Each number is 50 + 15 x the weight over the matrix's rms, rounded and kept within 0 to 99. Layers, rows and columns count from 0.

# v: layer 13 attention value, 64x64, rms 0.143, rows 36-63, columns 0-63
# o: layer 13 attention output (transposed), 64x64, rms 0.141, rows 36-63, columns 0-63
# gate: layer 13 MLP gate, 128x64, rms 0.165, rows 0-16, columns 0-63
# up: layer 13 MLP up, 128x64, rms 0.164, rows 0-15, columns 0-63
# down: layer 13 MLP down (transposed), 128x64, rms 0.132, rows 0-15, columns 0-63
v36:36 63 39 52 53 68 56 34 56 58 60 49 57 46 41 51 38 63 34 52 44 54 35 52 52 59 67 71 51 63 49 47 49 91 25 45 57 77 50 52 34 46 48 38 65 59 52 53 37 44 27 37 58 54 46 50 33 66 65 32 61 59 33 54
o36:25 58 44 55 59 61 70 57 45 40 61 47 64 46 38 24 67 48 77 50 41 39 46 55 37 35 43 63 42 44 40 50 42 46 33 30 70 39 30 31 43 61 62 66 67 43 65 69 72 24 26 25 47 31 39 69 62 40 67 60 47 59 54 66
v37:37 50 63 48 54 55 63 44 67 31 50 42 47 34 57 54 47 51 56 61 52 64 31 59 66 35 61 37 42 38 46 68 69 40 41 50 49 59 44 39 42 46 48 31 42 49 32 60 59 55 81 24 64 51 59 61 56 52 59 69 69 53 36 47
o37:30 44 09 60 72 47 59 40 54 42 46 37 81 43 74 83 47 37 61 47 52 49 12 46 46 59 71 70 13 69 46 45 59 45 49 28 67 60 60 52 43 69 41 63 44 47 50 34 52 45 52 54 22 17 53 62 63 47 57 64 43 57 63 29
v38:52 55 39 51 48 48 57 52 49 71 46 67 43 25 61 56 49 60 46 62 60 52 67 58 68 74 35 64 58 69 54 48 50 49 56 41 44 44 41 50 54 52 51 49 45 46 58 66 48 54 66 30 46 58 62 70 71 50 41 46 39 52 63 29
o38:43 62 44 55 66 73 52 63 63 63 85 51 43 55 43 53 38 91 60 45 39 48 73 39 52 47 69 63 26 25 43 42 65 48 43 27 31 49 17 31 52 40 65 40 56 47 48 37 33 76 48 47 56 72 44 47 13 63 53 47 58 63 60 43
v39:61 41 46 48 60 60 44 57 60 60 47 44 78 56 54 45 28 56 46 52 43 59 55 60 35 64 45 34 51 48 66 46 52 42 62 50 71 46 54 33 59 39 48 75 63 44 54 45 58 34 17 57 48 42 56 63 49 54 53 45 30 37 57 84
o39:32 37 53 72 41 55 46 68 52 62 49 38 34 70 53 71 40 35 36 40 54 31 32 45 47 49 42 67 34 58 40 52 63 58 42 66 70 75 66 26 22 33 65 48 78 84 28 49 24 38 27 40 53 44 62 51 53 55 52 48 85 29 90 27
v40:63 57 52 47 47 43 30 72 68 65 57 57 33 65 46 45 48 59 63 47 61 47 53 37 53 49 44 42 31 48 56 38 63 65 60 60 48 41 52 35 64 46 49 55 55 43 68 63 39 50 56 60 48 42 45 43 30 45 48 79 49 42 71 47
o40:22 59 53 26 57 69 31 65 49 41 54 42 46 40 46 70 37 35 62 39 12 77 51 74 45 58 27 50 33 22 86 48 56 36 57 47 49 70 61 29 38 52 33 47 67 53 48 55 51 27 56 62 74 85 82 54 52 08 56 50 60 38 20 47
v41:40 42 63 55 52 41 53 57 44 31 49 51 53 42 52 57 44 54 55 46 34 43 41 48 41 38 54 39 51 58 50 59 53 41 55 48 39 64 44 56 58 35 53 52 47 34 67 45 64 60 64 65 57 48 40 29 38 37 58 51 60 65 41 46
o41:43 62 50 56 45 61 52 26 33 56 63 25 29 55 48 47 32 42 41 55 58 45 69 55 21 50 52 45 59 51 59 43 46 36 25 40 71 52 47 47 58 27 43 57 29 53 70 30 58 65 71 50 55 59 73 43 51 45 57 48 61 28 63 28
v42:38 61 48 66 86 55 50 44 57 58 58 53 54 71 35 52 32 36 48 48 48 62 61 99 21 50 45 46 77 70 52 56 35 37 64 64 55 49 52 46 59 74 83 28 50 67 48 40 31 67 32 43 65 49 58 34 54 58 55 45 40 55 26 31
o42:61 61 38 39 60 42 50 80 45 55 51 33 43 65 83 59 86 37 41 55 34 76 63 68 55 71 53 69 76 63 40 56 52 71 59 28 37 41 83 83 55 43 71 69 43 31 48 48 58 50 38 63 58 35 69 52 50 39 38 80 70 61 57 51
v43:78 32 40 75 63 55 54 58 35 47 19 44 65 60 49 25 44 45 57 49 57 53 54 36 44 46 55 60 40 43 54 72 49 31 39 48 59 39 73 50 51 33 68 49 59 55 61 66 56 41 57 57 42 71 57 43 47 34 56 49 75 45 44 25
o43:53 49 37 29 42 35 58 52 55 80 38 61 44 38 51 35 54 37 71 32 79 48 42 76 84 48 83 70 62 48 55 64 52 32 88 33 45 77 38 58 62 58 70 46 52 60 68 71 34 50 49 38 49 27 37 31 52 26 57 38 38 45 37 24
v44:47 50 51 61 67 48 49 43 51 53 59 55 43 60 47 33 62 57 58 45 61 46 69 71 45 57 55 41 52 64 47 73 28 62 60 59 40 45 46 37 62 66 49 42 42 58 47 58 23 59 44 51 58 62 55 34 53 54 48 54 68 57 41 53
o44:54 27 45 46 57 42 45 47 84 50 57 48 65 52 61 41 85 51 50 75 32 28 55 88 34 57 31 53 26 68 47 54 45 72 63 19 47 71 26 42 50 49 47 55 70 49 45 72 77 65 57 30 67 52 44 41 50 60 39 40 24 64 59 54
v45:74 58 43 75 64 38 60 46 60 37 19 24 57 63 47 18 53 50 42 39 61 47 68 56 52 46 53 60 40 49 51 75 33 54 41 64 40 35 65 37 77 46 63 57 45 65 48 54 47 49 38 61 52 69 57 41 44 51 50 40 31 38 64 71
o45:21 73 67 63 64 25 40 54 73 40 54 50 52 48 47 19 75 33 07 38 34 40 75 50 30 62 59 36 40 49 23 53 44 36 34 45 17 68 50 66 96 37 41 31 56 64 39 48 48 42 58 62 47 50 26 38 55 46 37 43 67 69 53 48
v46:61 60 37 66 74 50 58 68 47 42 51 38 57 56 50 63 39 29 65 44 51 51 70 50 59 58 37 50 39 42 48 44 44 36 59 53 67 46 77 50 60 60 43 39 31 63 60 64 61 58 35 59 58 39 56 45 50 31 56 63 65 44 51 44
o46:51 29 56 56 52 25 51 59 56 50 55 52 42 72 48 18 19 66 69 07 57 30 65 41 70 54 15 81 59 58 44 28 86 36 49 36 64 48 62 55 67 56 62 27 42 36 55 54 55 71 56 70 53 65 18 38 57 06 74 58 44 43 71 48
v47:33 54 64 43 58 25 21 67 57 60 56 52 48 50 67 43 41 59 39 69 50 70 52 72 67 45 64 58 48 40 48 37 60 40 38 30 41 63 61 61 54 34 55 51 54 36 40 52 51 60 57 28 33 47 56 36 42 28 55 48 49 46 41 35
o47:29 46 58 70 37 28 51 59 33 42 71 49 59 66 77 36 31 47 46 68 52 58 47 59 59 61 51 61 40 65 82 54 46 60 47 57 58 73 44 34 46 43 66 79 35 41 86 16 67 57 63 38 25 27 38 42 38 53 53 79 76 68 33 79
v48:38 49 40 41 63 60 53 46 79 39 50 43 51 45 47 31 47 55 56 63 58 61 50 63 54 44 58 49 72 37 42 48 64 53 56 31 44 60 50 46 52 62 26 41 54 65 45 63 47 52 36 45 30 27 40 33 44 35 61 51 62 56 31 51
o48:79 53 53 56 62 49 53 65 44 44 36 04 55 70 38 40 79 30 68 54 44 74 51 37 35 47 53 58 54 49 72 57 41 50 29 71 09 92 45 26 41 34 37 67 76 64 72 47 55 63 48 27 57 35 55 54 39 54 54 49 47 48 19 45
v49:35 51 38 60 47 56 66 37 59 23 74 36 36 45 51 42 56 45 57 34 39 48 59 76 29 54 53 46 62 76 48 59 48 51 25 50 36 56 30 37 43 61 54 28 39 47 54 65 35 70 48 65 39 43 36 46 58 43 55 45 59 53 40 49
o49:68 30 34 48 30 53 41 35 61 10 88 42 57 46 57 51 68 64 78 13 39 54 77 55 32 59 41 23 53 28 69 58 47 39 50 74 38 26 42 41 55 57 64 30 76 69 50 79 52 54 39 47 66 28 56 38 75 40 84 52 43 63 22 42
v50:59 46 50 44 47 52 64 41 39 41 36 43 58 27 52 65 60 39 42 42 52 58 51 37 54 52 54 55 39 49 56 76 43 50 54 49 79 45 51 50 55 58 57 54 49 45 37 37 60 54 52 60 53 49 48 59 48 42 51 21 51 43 51 46
o50:58 63 30 59 26 57 60 42 24 33 40 61 40 45 39 30 46 29 67 64 66 53 47 21 60 41 67 96 73 43 21 44 62 43 56 45 27 13 50 43 54 55 52 92 52 65 24 53 55 64 52 43 48 45 62 44 77 50 22 37 31 45 33 79
v51:78 50 37 64 51 42 20 55 61 36 44 32 43 73 62 44 44 55 47 40 70 41 21 34 53 36 60 49 30 34 54 41 52 62 70 51 42 52 72 40 49 35 25 54 59 29 60 55 57 64 50 48 39 49 38 28 72 38 62 30 16 62 35 28
o51:36 46 41 55 45 19 56 26 44 58 34 52 45 55 26 54 34 33 71 21 58 77 66 68 26 22 54 30 63 76 66 41 30 62 72 29 46 33 42 94 60 54 56 16 52 56 54 38 41 49 47 30 36 57 64 49 25 52 64 52 34 44 60 71
v52:55 51 53 64 48 60 40 55 55 26 54 48 41 38 44 38 51 32 52 43 40 37 31 37 46 39 55 33 50 48 52 60 33 59 37 49 39 44 46 45 44 54 56 27 60 49 42 51 56 65 89 46 35 39 43 21 66 73 50 49 58 61 57 43
o52:60 53 50 83 57 67 19 31 40 60 58 35 36 64 59 50 38 55 61 29 32 65 70 26 54 61 78 50 39 63 41 31 56 60 69 53 41 42 25 46 59 14 40 40 35 70 66 81 61 51 54 34 70 70 62 47 45 30 39 37 37 51 38 45
v53:39 53 60 39 34 59 59 32 53 49 52 45 69 57 29 64 35 43 19 45 46 49 38 65 44 45 46 46 47 46 59 40 59 36 34 63 66 41 41 37 51 58 61 55 36 45 55 34 29 56 49 37 61 34 55 92 62 65 49 55 61 55 51 59
o53:78 62 83 65 51 46 49 21 33 54 53 34 60 52 44 86 25 31 59 72 75 15 36 57 38 70 61 13 60 49 50 26 57 81 79 21 61 29 43 67 49 60 23 19 44 43 60 59 52 46 61 39 75 67 79 46 43 40 47 53 49 86 27 37
v54:37 55 38 56 52 45 66 58 42 60 51 40 42 51 55 49 51 44 53 42 61 50 42 81 16 53 47 42 99 68 53 51 51 33 40 43 48 33 39 26 60 49 67 55 36 52 44 63 40 53 40 68 46 33 60 50 42 72 43 58 65 50 53 31
o54:34 35 53 56 38 96 58 55 83 63 78 30 56 57 46 42 38 45 65 73 54 50 64 81 49 71 55 47 69 58 32 46 63 46 37 55 33 56 46 78 19 24 47 24 51 74 68 60 59 56 49 59 56 57 40 56 41 57 32 48 48 29 61 30
v55:62 60 46 64 31 53 71 36 23 68 35 25 61 59 50 61 72 45 72 61 65 62 73 59 47 64 42 55 63 48 52 66 54 59 36 61 54 32 53 36 33 73 63 45 52 58 47 67 59 66 36 46 67 63 53 72 59 53 31 52 85 60 54 24
o55:61 29 34 44 73 51 65 64 74 50 54 44 23 33 24 31 57 64 60 16 18 33 64 46 47 45 67 72 75 63 24 46 50 53 67 64 69 58 65 81 42 72 32 49 78 52 41 70 53 38 78 39 57 53 45 18 47 84 42 47 44 85 45 58
v56:65 38 41 46 38 84 43 44 79 42 17 34 58 54 40 47 43 43 54 57 41 25 50 33 58 56 49 31 49 46 50 52 49 47 69 67 45 37 33 48 55 38 33 68 70 46 60 58 59 27 52 61 48 50 51 60 68 50 42 57 21 55 66 55
o56:39 38 64 26 51 58 44 43 71 38 38 67 55 39 53 45 49 51 32 14 72 49 61 32 52 49 55 71 30 67 61 62 68 38 33 27 76 59 39 73 25 74 33 22 41 41 50 34 53 22 43 28 61 67 59 26 35 70 24 42 36 47 37 51
v57:53 58 67 37 46 56 16 48 50 49 36 47 59 60 54 52 75 44 52 50 44 48 40 77 40 45 43 40 51 50 48 41 60 44 43 60 39 41 39 55 44 56 71 44 48 60 57 49 27 64 49 46 58 47 69 58 66 70 50 60 55 66 58 44
o57:52 43 32 28 47 53 54 29 55 54 55 81 50 25 50 70 49 52 42 62 46 23 78 50 36 75 55 65 44 89 50 05 31 30 36 44 41 34 63 67 18 36 46 47 45 67 51 56 63 41 27 43 53 74 55 52 35 83 70 35 62 62 42 50
v58:38 65 55 38 46 41 37 58 60 65 59 53 61 41 70 43 57 51 53 50 51 41 32 13 52 27 41 36 62 44 38 47 49 64 51 37 42 49 56 59 54 59 51 48 46 56 41 44 63 58 75 71 41 15 54 53 52 63 47 67 55 46 47 45
o58:43 42 22 40 18 47 52 38 52 36 70 61 36 50 71 55 19 35 21 65 45 75 34 47 49 22 48 61 56 39 50 89 52 51 54 42 50 51 53 46 25 67 47 44 47 74 45 62 52 44 65 84 44 54 40 20 71 44 48 48 34 58 57 50
v59:36 57 42 42 47 34 60 47 28 34 74 58 37 36 44 47 63 59 59 45 60 39 46 63 15 56 64 90 65 48 62 45 40 53 23 36 55 43 30 48 65 69 84 39 47 53 62 58 24 62 40 46 67 36 64 56 47 57 60 52 50 54 48 32
o59:58 65 35 61 41 75 71 46 54 33 13 32 34 34 41 36 61 60 54 54 63 54 55 65 38 66 54 31 77 43 56 60 39 61 58 52 58 12 58 34 43 47 44 60 48 50 69 65 41 43 44 51 61 38 61 45 62 44 58 43 65 70 19 51
v60:46 51 27 67 70 28 40 44 56 27 60 36 49 50 42 41 42 53 46 39 45 63 61 86 26 34 29 39 45 62 44 55 34 55 44 47 56 50 57 50 59 40 52 36 56 51 41 59 20 68 51 72 45 46 59 54 55 48 52 47 50 57 41 43
o60:50 33 72 47 68 54 57 69 64 34 47 38 44 58 46 33 53 11 57 46 22 25 69 63 55 50 22 56 47 50 56 36 36 46 46 37 44 38 88 34 54 78 43 53 64 64 50 44 47 71 31 53 39 53 40 40 68 54 48 37 27 49 39 40
v61:38 42 51 66 50 41 59 60 42 69 67 65 43 75 55 38 60 40 34 46 58 49 42 55 64 27 34 52 56 38 32 49 60 53 48 44 39 59 80 49 41 58 51 44 40 34 44 37 41 58 68 50 56 51 51 38 46 66 57 45 50 55 46 60
o61:26 28 56 55 44 53 63 53 64 53 63 50 60 85 37 34 44 55 35 66 34 71 50 61 25 36 41 59 44 45 33 42 51 49 46 71 55 22 44 28 59 32 69 50 61 44 53 32 23 79 51 68 65 49 45 59 56 46 17 63 34 54 41 12
v62:60 53 59 24 54 51 42 49 49 42 34 42 68 50 54 48 22 72 42 25 08 33 43 36 52 27 49 32 35 49 68 54 39 50 79 39 57 55 58 62 46 48 38 61 49 37 17 39 55 70 59 44 44 60 39 33 54 48 45 50 27 44 54 42
o62:31 73 44 51 62 27 34 43 52 75 62 73 49 64 49 68 36 55 31 23 64 63 51 48 90 44 47 57 30 53 71 30 34 56 43 46 54 33 37 63 53 42 65 31 52 42 47 26 44 50 53 55 69 36 54 55 46 86 37 33 30 25 61 32
v63:51 62 55 46 39 33 45 45 53 50 41 44 33 16 52 65 54 44 49 47 58 52 36 38 79 53 59 50 40 59 54 44 58 45 69 54 51 67 56 38 31 42 41 62 51 43 49 58 58 36 41 35 58 52 35 47 50 21 61 60 45 31 49 44
o63:38 67 46 26 35 53 65 53 45 62 26 49 52 67 51 74 54 54 55 41 43 52 39 46 47 33 56 51 48 47 62 24 58 63 41 50 50 48 38 55 39 70 29 67 30 74 65 44 52 70 53 55 41 54 40 70 34 52 80 49 38 56 49 78
gate0:33 53 51 50 40 11 42 55 54 61 55 56 65 86 73 52 42 34 47 47 17 49 52 37 59 28 36 48 46 26 65 39 36 53 46 32 37 31 41 46 92 53 54 45 28 48 62 19 46 68 55 72 40 65 38 54 53 81 53 52 48 59 36 52
up0:20 44 64 62 69 31 33 59 37 53 78 46 66 70 86 21 47 44 50 52 26 50 69 68 49 45 51 79 56 48 44 79 00 66 30 24 47 45 67 36 57 78 70 62 23 43 57 22 58 53 43 74 61 35 24 36 49 82 68 66 49 50 38 51
down0:32 42 57 47 78 65 76 84 47 48 58 60 46 35 34 50 62 51 51 46 73 51 39 58 62 57 22 66 59 51 30 52 49 49 34 49 68 46 61 95 34 63 49 51 51 44 42 56 47 02 41 57 57 63 62 62 17 42 35 56 63 55 60 47
gate1:22 37 52 40 64 72 65 79 77 57 62 59 70 56 36 46 23 68 49 21 43 10 78 66 44 68 40 55 60 41 48 42 63 33 53 47 59 65 49 64 31 00 39 51 53 53 32 47 74 28 70 52 27 43 93 24 42 60 43 59 38 61 57 20
up1:63 41 65 37 01 50 47 57 24 43 55 25 73 57 39 58 58 49 31 74 50 54 22 19 50 57 64 36 43 70 53 50 50 71 52 61 45 33 56 59 56 37 49 61 44 48 64 54 39 62 76 34 56 63 44 43 35 47 29 87 81 58 51 16
down1:33 21 41 62 60 21 46 49 70 57 54 72 41 71 55 55 84 37 62 40 52 74 21 86 45 74 28 35 57 39 53 44 42 47 53 50 57 51 44 55 74 47 63 48 31 61 63 47 30 50 37 46 36 33 24 57 70 47 57 54 29 59 50 72
gate2:54 55 22 43 69 81 63 53 54 39 42 30 71 43 64 59 25 77 42 59 44 45 56 43 70 58 72 34 72 42 69 34 54 81 57 68 34 17 19 17 63 36 54 45 67 36 27 42 55 46 69 65 32 87 45 28 41 68 33 71 59 31 47 57
up2:20 59 52 39 64 65 69 52 22 58 13 47 32 27 70 74 63 47 68 64 42 51 25 27 27 54 70 33 24 45 45 42 46 90 75 39 49 28 52 46 33 44 59 39 58 40 36 45 77 24 66 42 56 60 55 42 63 26 40 59 53 52 58 75
down2:75 58 78 59 45 21 33 61 56 46 77 56 61 52 29 57 12 75 30 21 57 26 32 44 63 66 44 54 47 53 31 41 76 50 34 53 47 91 43 58 44 74 16 12 88 61 71 55 43 62 29 83 66 64 60 70 23 53 63 32 91 54 28 56
gate3:47 57 34 30 49 75 28 85 62 54 63 17 47 43 63 62 51 51 64 31 41 50 31 19 64 38 52 38 29 06 66 48 52 25 47 63 31 94 34 41 73 70 40 59 43 49 56 64 37 47 55 43 37 50 47 75 44 60 64 36 56 65 49 71
up3:39 60 41 36 41 17 40 86 45 64 38 38 42 57 59 55 79 36 33 47 50 93 68 59 54 31 52 40 60 48 43 64 37 81 45 34 31 61 51 24 75 66 63 67 47 56 48 47 47 84 52 42 27 42 33 44 52 56 66 37 67 38 72 55
down3:80 83 50 71 61 72 61 70 33 60 59 30 43 68 44 51 38 57 55 40 58 44 25 32 99 64 33 50 30 04 65 69 65 52 51 71 63 54 64 55 29 70 14 35 46 66 75 75 25 46 42 41 42 46 40 69 50 26 54 44 60 34 50 52
gate4:63 47 40 54 55 45 39 53 31 35 73 33 36 64 53 27 49 48 37 62 34 57 49 47 57 50 49 32 36 47 32 37 17 41 16 85 44 29 51 56 64 43 45 44 43 36 54 40 70 40 48 44 71 38 52 69 52 92 47 64 33 52 54 57
up4:34 61 48 43 24 59 60 61 56 67 36 61 47 55 54 60 41 51 59 53 75 41 32 53 53 59 50 49 51 35 63 67 51 53 59 41 63 62 51 30 32 36 43 69 51 69 41 85 53 63 48 57 29 68 47 46 38 30 57 51 69 45 70 58
down4:43 60 53 45 45 52 38 56 52 65 73 37 58 61 92 43 56 42 48 32 32 56 83 40 46 42 42 40 62 65 54 62 54 36 59 51 38 60 68 59 00 57 42 22 42 40 36 29 70 51 49 24 65 33 50 80 56 53 46 53 97 29 29 35
gate5:41 52 56 52 43 49 73 51 48 60 53 52 56 63 65 41 62 53 31 28 25 44 54 47 47 62 54 49 47 42 61 55 56 36 20 32 50 48 29 71 34 48 38 65 39 70 32 56 72 52 41 48 42 25 71 51 37 74 47 36 56 61 37 68
up5:42 57 57 52 40 24 58 60 51 46 66 36 45 65 61 37 55 33 50 53 28 41 65 44 38 53 46 43 49 47 49 65 65 45 19 45 44 60 43 54 37 49 33 57 40 69 48 61 55 54 54 60 57 51 29 53 40 51 60 23 60 46 42 55
down5:44 61 50 30 60 45 37 36 46 67 48 45 31 65 43 35 44 43 52 55 59 64 45 78 40 50 37 64 56 62 57 46 47 72 55 57 47 42 41 50 39 61 53 42 50 44 31 36 28 36 12 47 50 56 44 36 47 53 36 55 63 80 50 62
gate6:59 43 24 45 46 62 53 39 51 43 31 37 56 47 46 75 37 45 55 24 49 61 46 02 46 39 87 45 04 36 53 40 27 26 43 66 65 54 27 31 67 57 44 33 42 64 57 46 55 48 79 52 71 42 33 40 54 33 52 53 50 08 36 69
up6:44 46 38 61 55 82 57 80 55 30 45 32 48 70 69 25 78 44 21 63 89 54 88 63 74 56 50 74 39 13 28 91 69 33 41 81 68 70 60 48 37 56 71 35 91 36 28 39 48 59 30 49 50 35 61 86 30 52 42 65 63 51 64 20
down6:54 69 35 27 19 39 77 25 27 28 46 45 50 43 53 85 46 55 56 35 64 57 32 06 62 29 41 52 20 35 59 37 49 43 47 27 52 22 40 62 21 73 49 37 14 57 99 35 50 67 48 59 44 56 40 32 61 11 79 47 65 26 51 76
gate7:44 54 60 12 34 64 37 50 38 64 31 63 60 40 49 70 57 40 56 56 43 71 24 29 63 45 31 50 31 57 31 49 43 43 78 62 62 60 63 23 47 19 35 67 45 59 46 61 75 51 69 50 05 31 60 47 40 26 52 51 54 35 36 36
up7:22 55 42 24 58 69 74 60 65 29 41 66 66 57 44 36 24 59 31 63 51 41 62 55 54 39 10 62 42 46 44 49 37 43 40 61 45 62 53 65 34 62 48 47 67 53 63 28 83 66 40 70 36 31 18 25 65 48 59 37 52 55 73 62
down7:79 56 67 36 20 67 38 31 50 42 55 43 77 41 41 81 50 31 55 78 56 40 52 36 56 57 65 50 37 36 49 29 66 26 53 59 55 20 62 42 32 60 52 58 90 46 29 58 52 57 65 55 48 41 49 57 73 49 50 32 60 52 51 28
gate8:61 54 24 67 58 53 51 31 49 41 56 36 50 39 74 83 35 22 68 38 59 49 66 65 44 38 23 34 59 24 39 55 27 52 73 44 78 33 32 47 50 47 55 74 38 44 36 48 76 63 39 50 57 72 33 42 87 31 31 63 53 50 39 76
up8:84 42 50 59 86 30 41 46 53 62 58 83 49 77 64 56 50 31 67 59 63 68 47 69 41 67 66 40 50 43 54 69 56 26 49 51 54 62 60 50 49 35 62 65 45 65 36 50 76 54 41 38 40 38 33 44 63 31 39 37 46 56 04 64
down8:45 67 50 49 42 68 58 44 64 43 63 48 35 53 08 38 48 77 08 43 39 66 44 43 53 64 25 67 35 35 41 60 68 71 31 47 57 34 41 56 62 45 56 36 58 65 69 55 38 47 55 71 55 57 49 33 40 78 33 54 32 51 70 59
gate9:65 61 50 21 47 58 68 49 72 72 50 40 53 62 79 55 75 40 69 65 33 33 51 20 70 24 63 52 36 59 51 53 59 58 33 76 58 26 30 67 70 57 68 48 49 72 47 57 27 48 59 53 61 40 51 49 65 67 29 69 69 40 41 62
up9:40 55 63 46 72 36 62 43 62 63 73 67 44 71 69 42 50 31 56 68 27 40 52 67 16 46 74 42 58 65 49 92 75 65 46 57 27 39 26 47 55 56 74 34 65 53 35 45 32 63 68 30 54 54 71 56 77 46 35 66 58 41 27 73
down9:50 53 68 55 47 29 40 57 49 46 53 47 30 52 62 49 44 55 37 59 46 24 41 46 60 53 64 40 43 37 37 78 55 52 34 51 43 34 23 62 56 65 66 50 70 39 38 47 40 56 32 53 56 34 49 51 49 33 27 37 48 79 34 52
gate10:45 62 40 48 38 36 46 50 37 42 33 47 74 43 53 37 54 61 50 62 73 59 58 49 48 69 47 52 34 60 52 48 46 53 55 51 42 67 61 44 43 49 55 53 59 70 43 05 79 58 47 60 43 35 37 64 26 45 71 37 38 40 64 28
up10:48 40 48 37 45 45 41 43 41 44 30 43 49 78 58 42 55 34 36 51 28 27 36 34 74 45 33 17 37 68 54 44 59 55 40 71 47 55 37 83 46 47 55 44 53 44 38 47 46 61 47 69 63 61 60 54 36 66 52 52 47 33 39 59
down10:48 61 60 51 17 63 43 33 44 25 49 47 59 50 45 51 63 48 40 47 69 61 50 53 57 79 55 75 28 47 43 52 68 51 69 47 49 56 57 52 21 46 37 31 55 66 51 42 48 43 61 41 45 52 63 46 57 23 53 19 70 67 67 40
gate11:45 32 23 54 51 59 44 28 41 46 42 17 65 51 47 43 75 42 36 59 50 51 67 37 44 61 73 38 50 70 41 44 46 63 56 46 25 62 80 19 96 43 38 39 37 57 46 45 67 56 46 49 61 31 56 53 83 40 37 50 50 34 53 38
up11:09 54 30 33 58 58 38 52 64 38 35 55 30 47 50 29 58 56 48 37 34 44 57 85 50 51 39 41 75 51 57 78 44 73 27 49 49 72 27 47 58 51 60 49 39 42 56 24 51 72 63 52 48 48 62 55 75 32 55 56 38 82 53 45
down11:57 25 74 57 45 61 56 39 47 24 37 56 60 54 49 26 65 53 51 67 62 58 70 51 46 36 37 45 50 63 14 72 69 41 50 22 51 29 68 74 63 38 60 15 46 54 35 35 48 42 42 61 49 51 43 23 22 56 40 44 41 64 99 58
gate12:48 50 72 66 88 70 47 28 49 30 22 33 32 41 49 60 66 66 41 32 40 50 75 85 49 54 68 46 51 71 57 48 41 63 35 62 50 49 45 46 70 44 70 38 59 40 66 54 67 30 34 39 19 63 40 52 46 55 49 30 41 38 54 49
up12:59 73 67 60 43 44 50 53 39 81 49 42 65 35 61 56 48 63 42 50 42 34 61 48 44 59 46 56 86 65 46 43 68 54 49 58 63 37 42 66 54 80 54 50 45 46 16 58 30 64 38 53 72 53 31 46 21 61 41 64 79 58 36 34
down12:62 17 45 78 16 62 54 46 54 68 49 41 37 48 52 56 51 54 88 59 23 56 40 29 52 42 50 51 29 40 40 48 53 51 68 36 42 59 38 37 59 60 41 75 30 69 62 52 71 51 74 27 30 34 71 62 63 32 65 58 57 41 74 68
gate13:45 43 53 39 42 54 38 40 54 24 54 63 59 56 39 51 39 48 58 28 67 71 24 61 60 36 54 71 53 68 43 32 49 72 55 57 33 77 48 33 42 62 44 36 26 50 45 25 58 55 40 43 57 43 55 66 60 78 44 58 62 70 51 50
up13:19 72 31 38 46 54 34 61 54 30 31 53 59 37 38 38 52 42 48 33 64 52 46 57 44 27 48 57 54 60 34 46 33 49 80 30 36 58 41 35 72 43 58 48 67 56 65 40 41 47 49 71 39 49 75 39 71 72 48 69 43 40 59 45
down13:62 35 47 42 53 38 70 62 77 60 82 47 36 53 58 53 44 71 46 58 60 45 51 51 55 49 47 42 50 32 46 64 67 46 22 51 40 27 47 35 50 66 52 73 55 55 40 54 55 57 64 49 55 37 15 00 46 50 54 28 33 63 34 59
gate14:34 29 39 30 43 52 66 66 54 68 62 62 75 57 43 38 66 34 28 42 27 16 30 35 65 68 51 31 34 35 49 42 54 42 46 43 57 49 51 52 61 43 21 39 48 59 33 47 72 33 53 72 33 40 80 32 58 57 58 72 52 49 42 44
up14:52 51 32 48 72 48 51 58 40 36 29 58 75 50 27 39 58 31 47 60 36 24 41 39 48 60 37 13 35 37 50 57 58 66 61 55 57 92 36 42 83 59 30 58 57 62 23 55 49 23 49 31 59 62 50 50 56 12 38 49 41 39 50 65
down14:22 59 61 76 59 64 36 52 48 48 62 63 47 36 61 34 66 57 43 65 59 64 48 20 57 49 66 85 42 62 71 65 42 63 46 54 33 11 47 31 71 58 36 23 53 43 51 36 44 35 64 49 42 53 46 23 38 35 52 32 14 47 41 15
gate15:13 10 32 48 21 66 53 68 53 61 57 55 55 53 54 55 52 39 47 70 44 46 87 41 42 84 42 55 57 40 32 57 51 47 10 37 50 44 58 44 35 50 67 50 45 60 70 41 61 48 51 41 38 35 56 29 56 70 33 60 56 37 39 21
up15:84 52 38 58 38 58 80 54 50 22 54 53 52 65 53 48 37 54 65 40 46 37 26 59 54 22 33 51 46 46 49 63 60 42 67 69 57 35 40 40 68 69 33 60 45 27 34 57 49 75 84 95 24 49 55 51 41 43 69 71 64 54 52 45
down15:41 35 44 31 50 46 46 36 59 58 61 59 31 41 73 51 52 57 38 62 40 59 67 35 79 52 62 43 90 68 81 35 43 35 44 60 47 51 84 35 36 36 39 34 41 28 45 55 56 49 59 49 46 15 48 30 65 37 62 61 52 57 51 38
gate16:15 65 45 40 26 42 60 53 47 54 22 50 55 54 35 57 25 37 68 36 24 40 62 79 59 70 37 30 45 59 58 65 43 62 91 54 53 63 53 49 64 44 39 67 47 53 38 44 71 64 49 81 47 57 57 39 53 69 49 45 41 52 36 44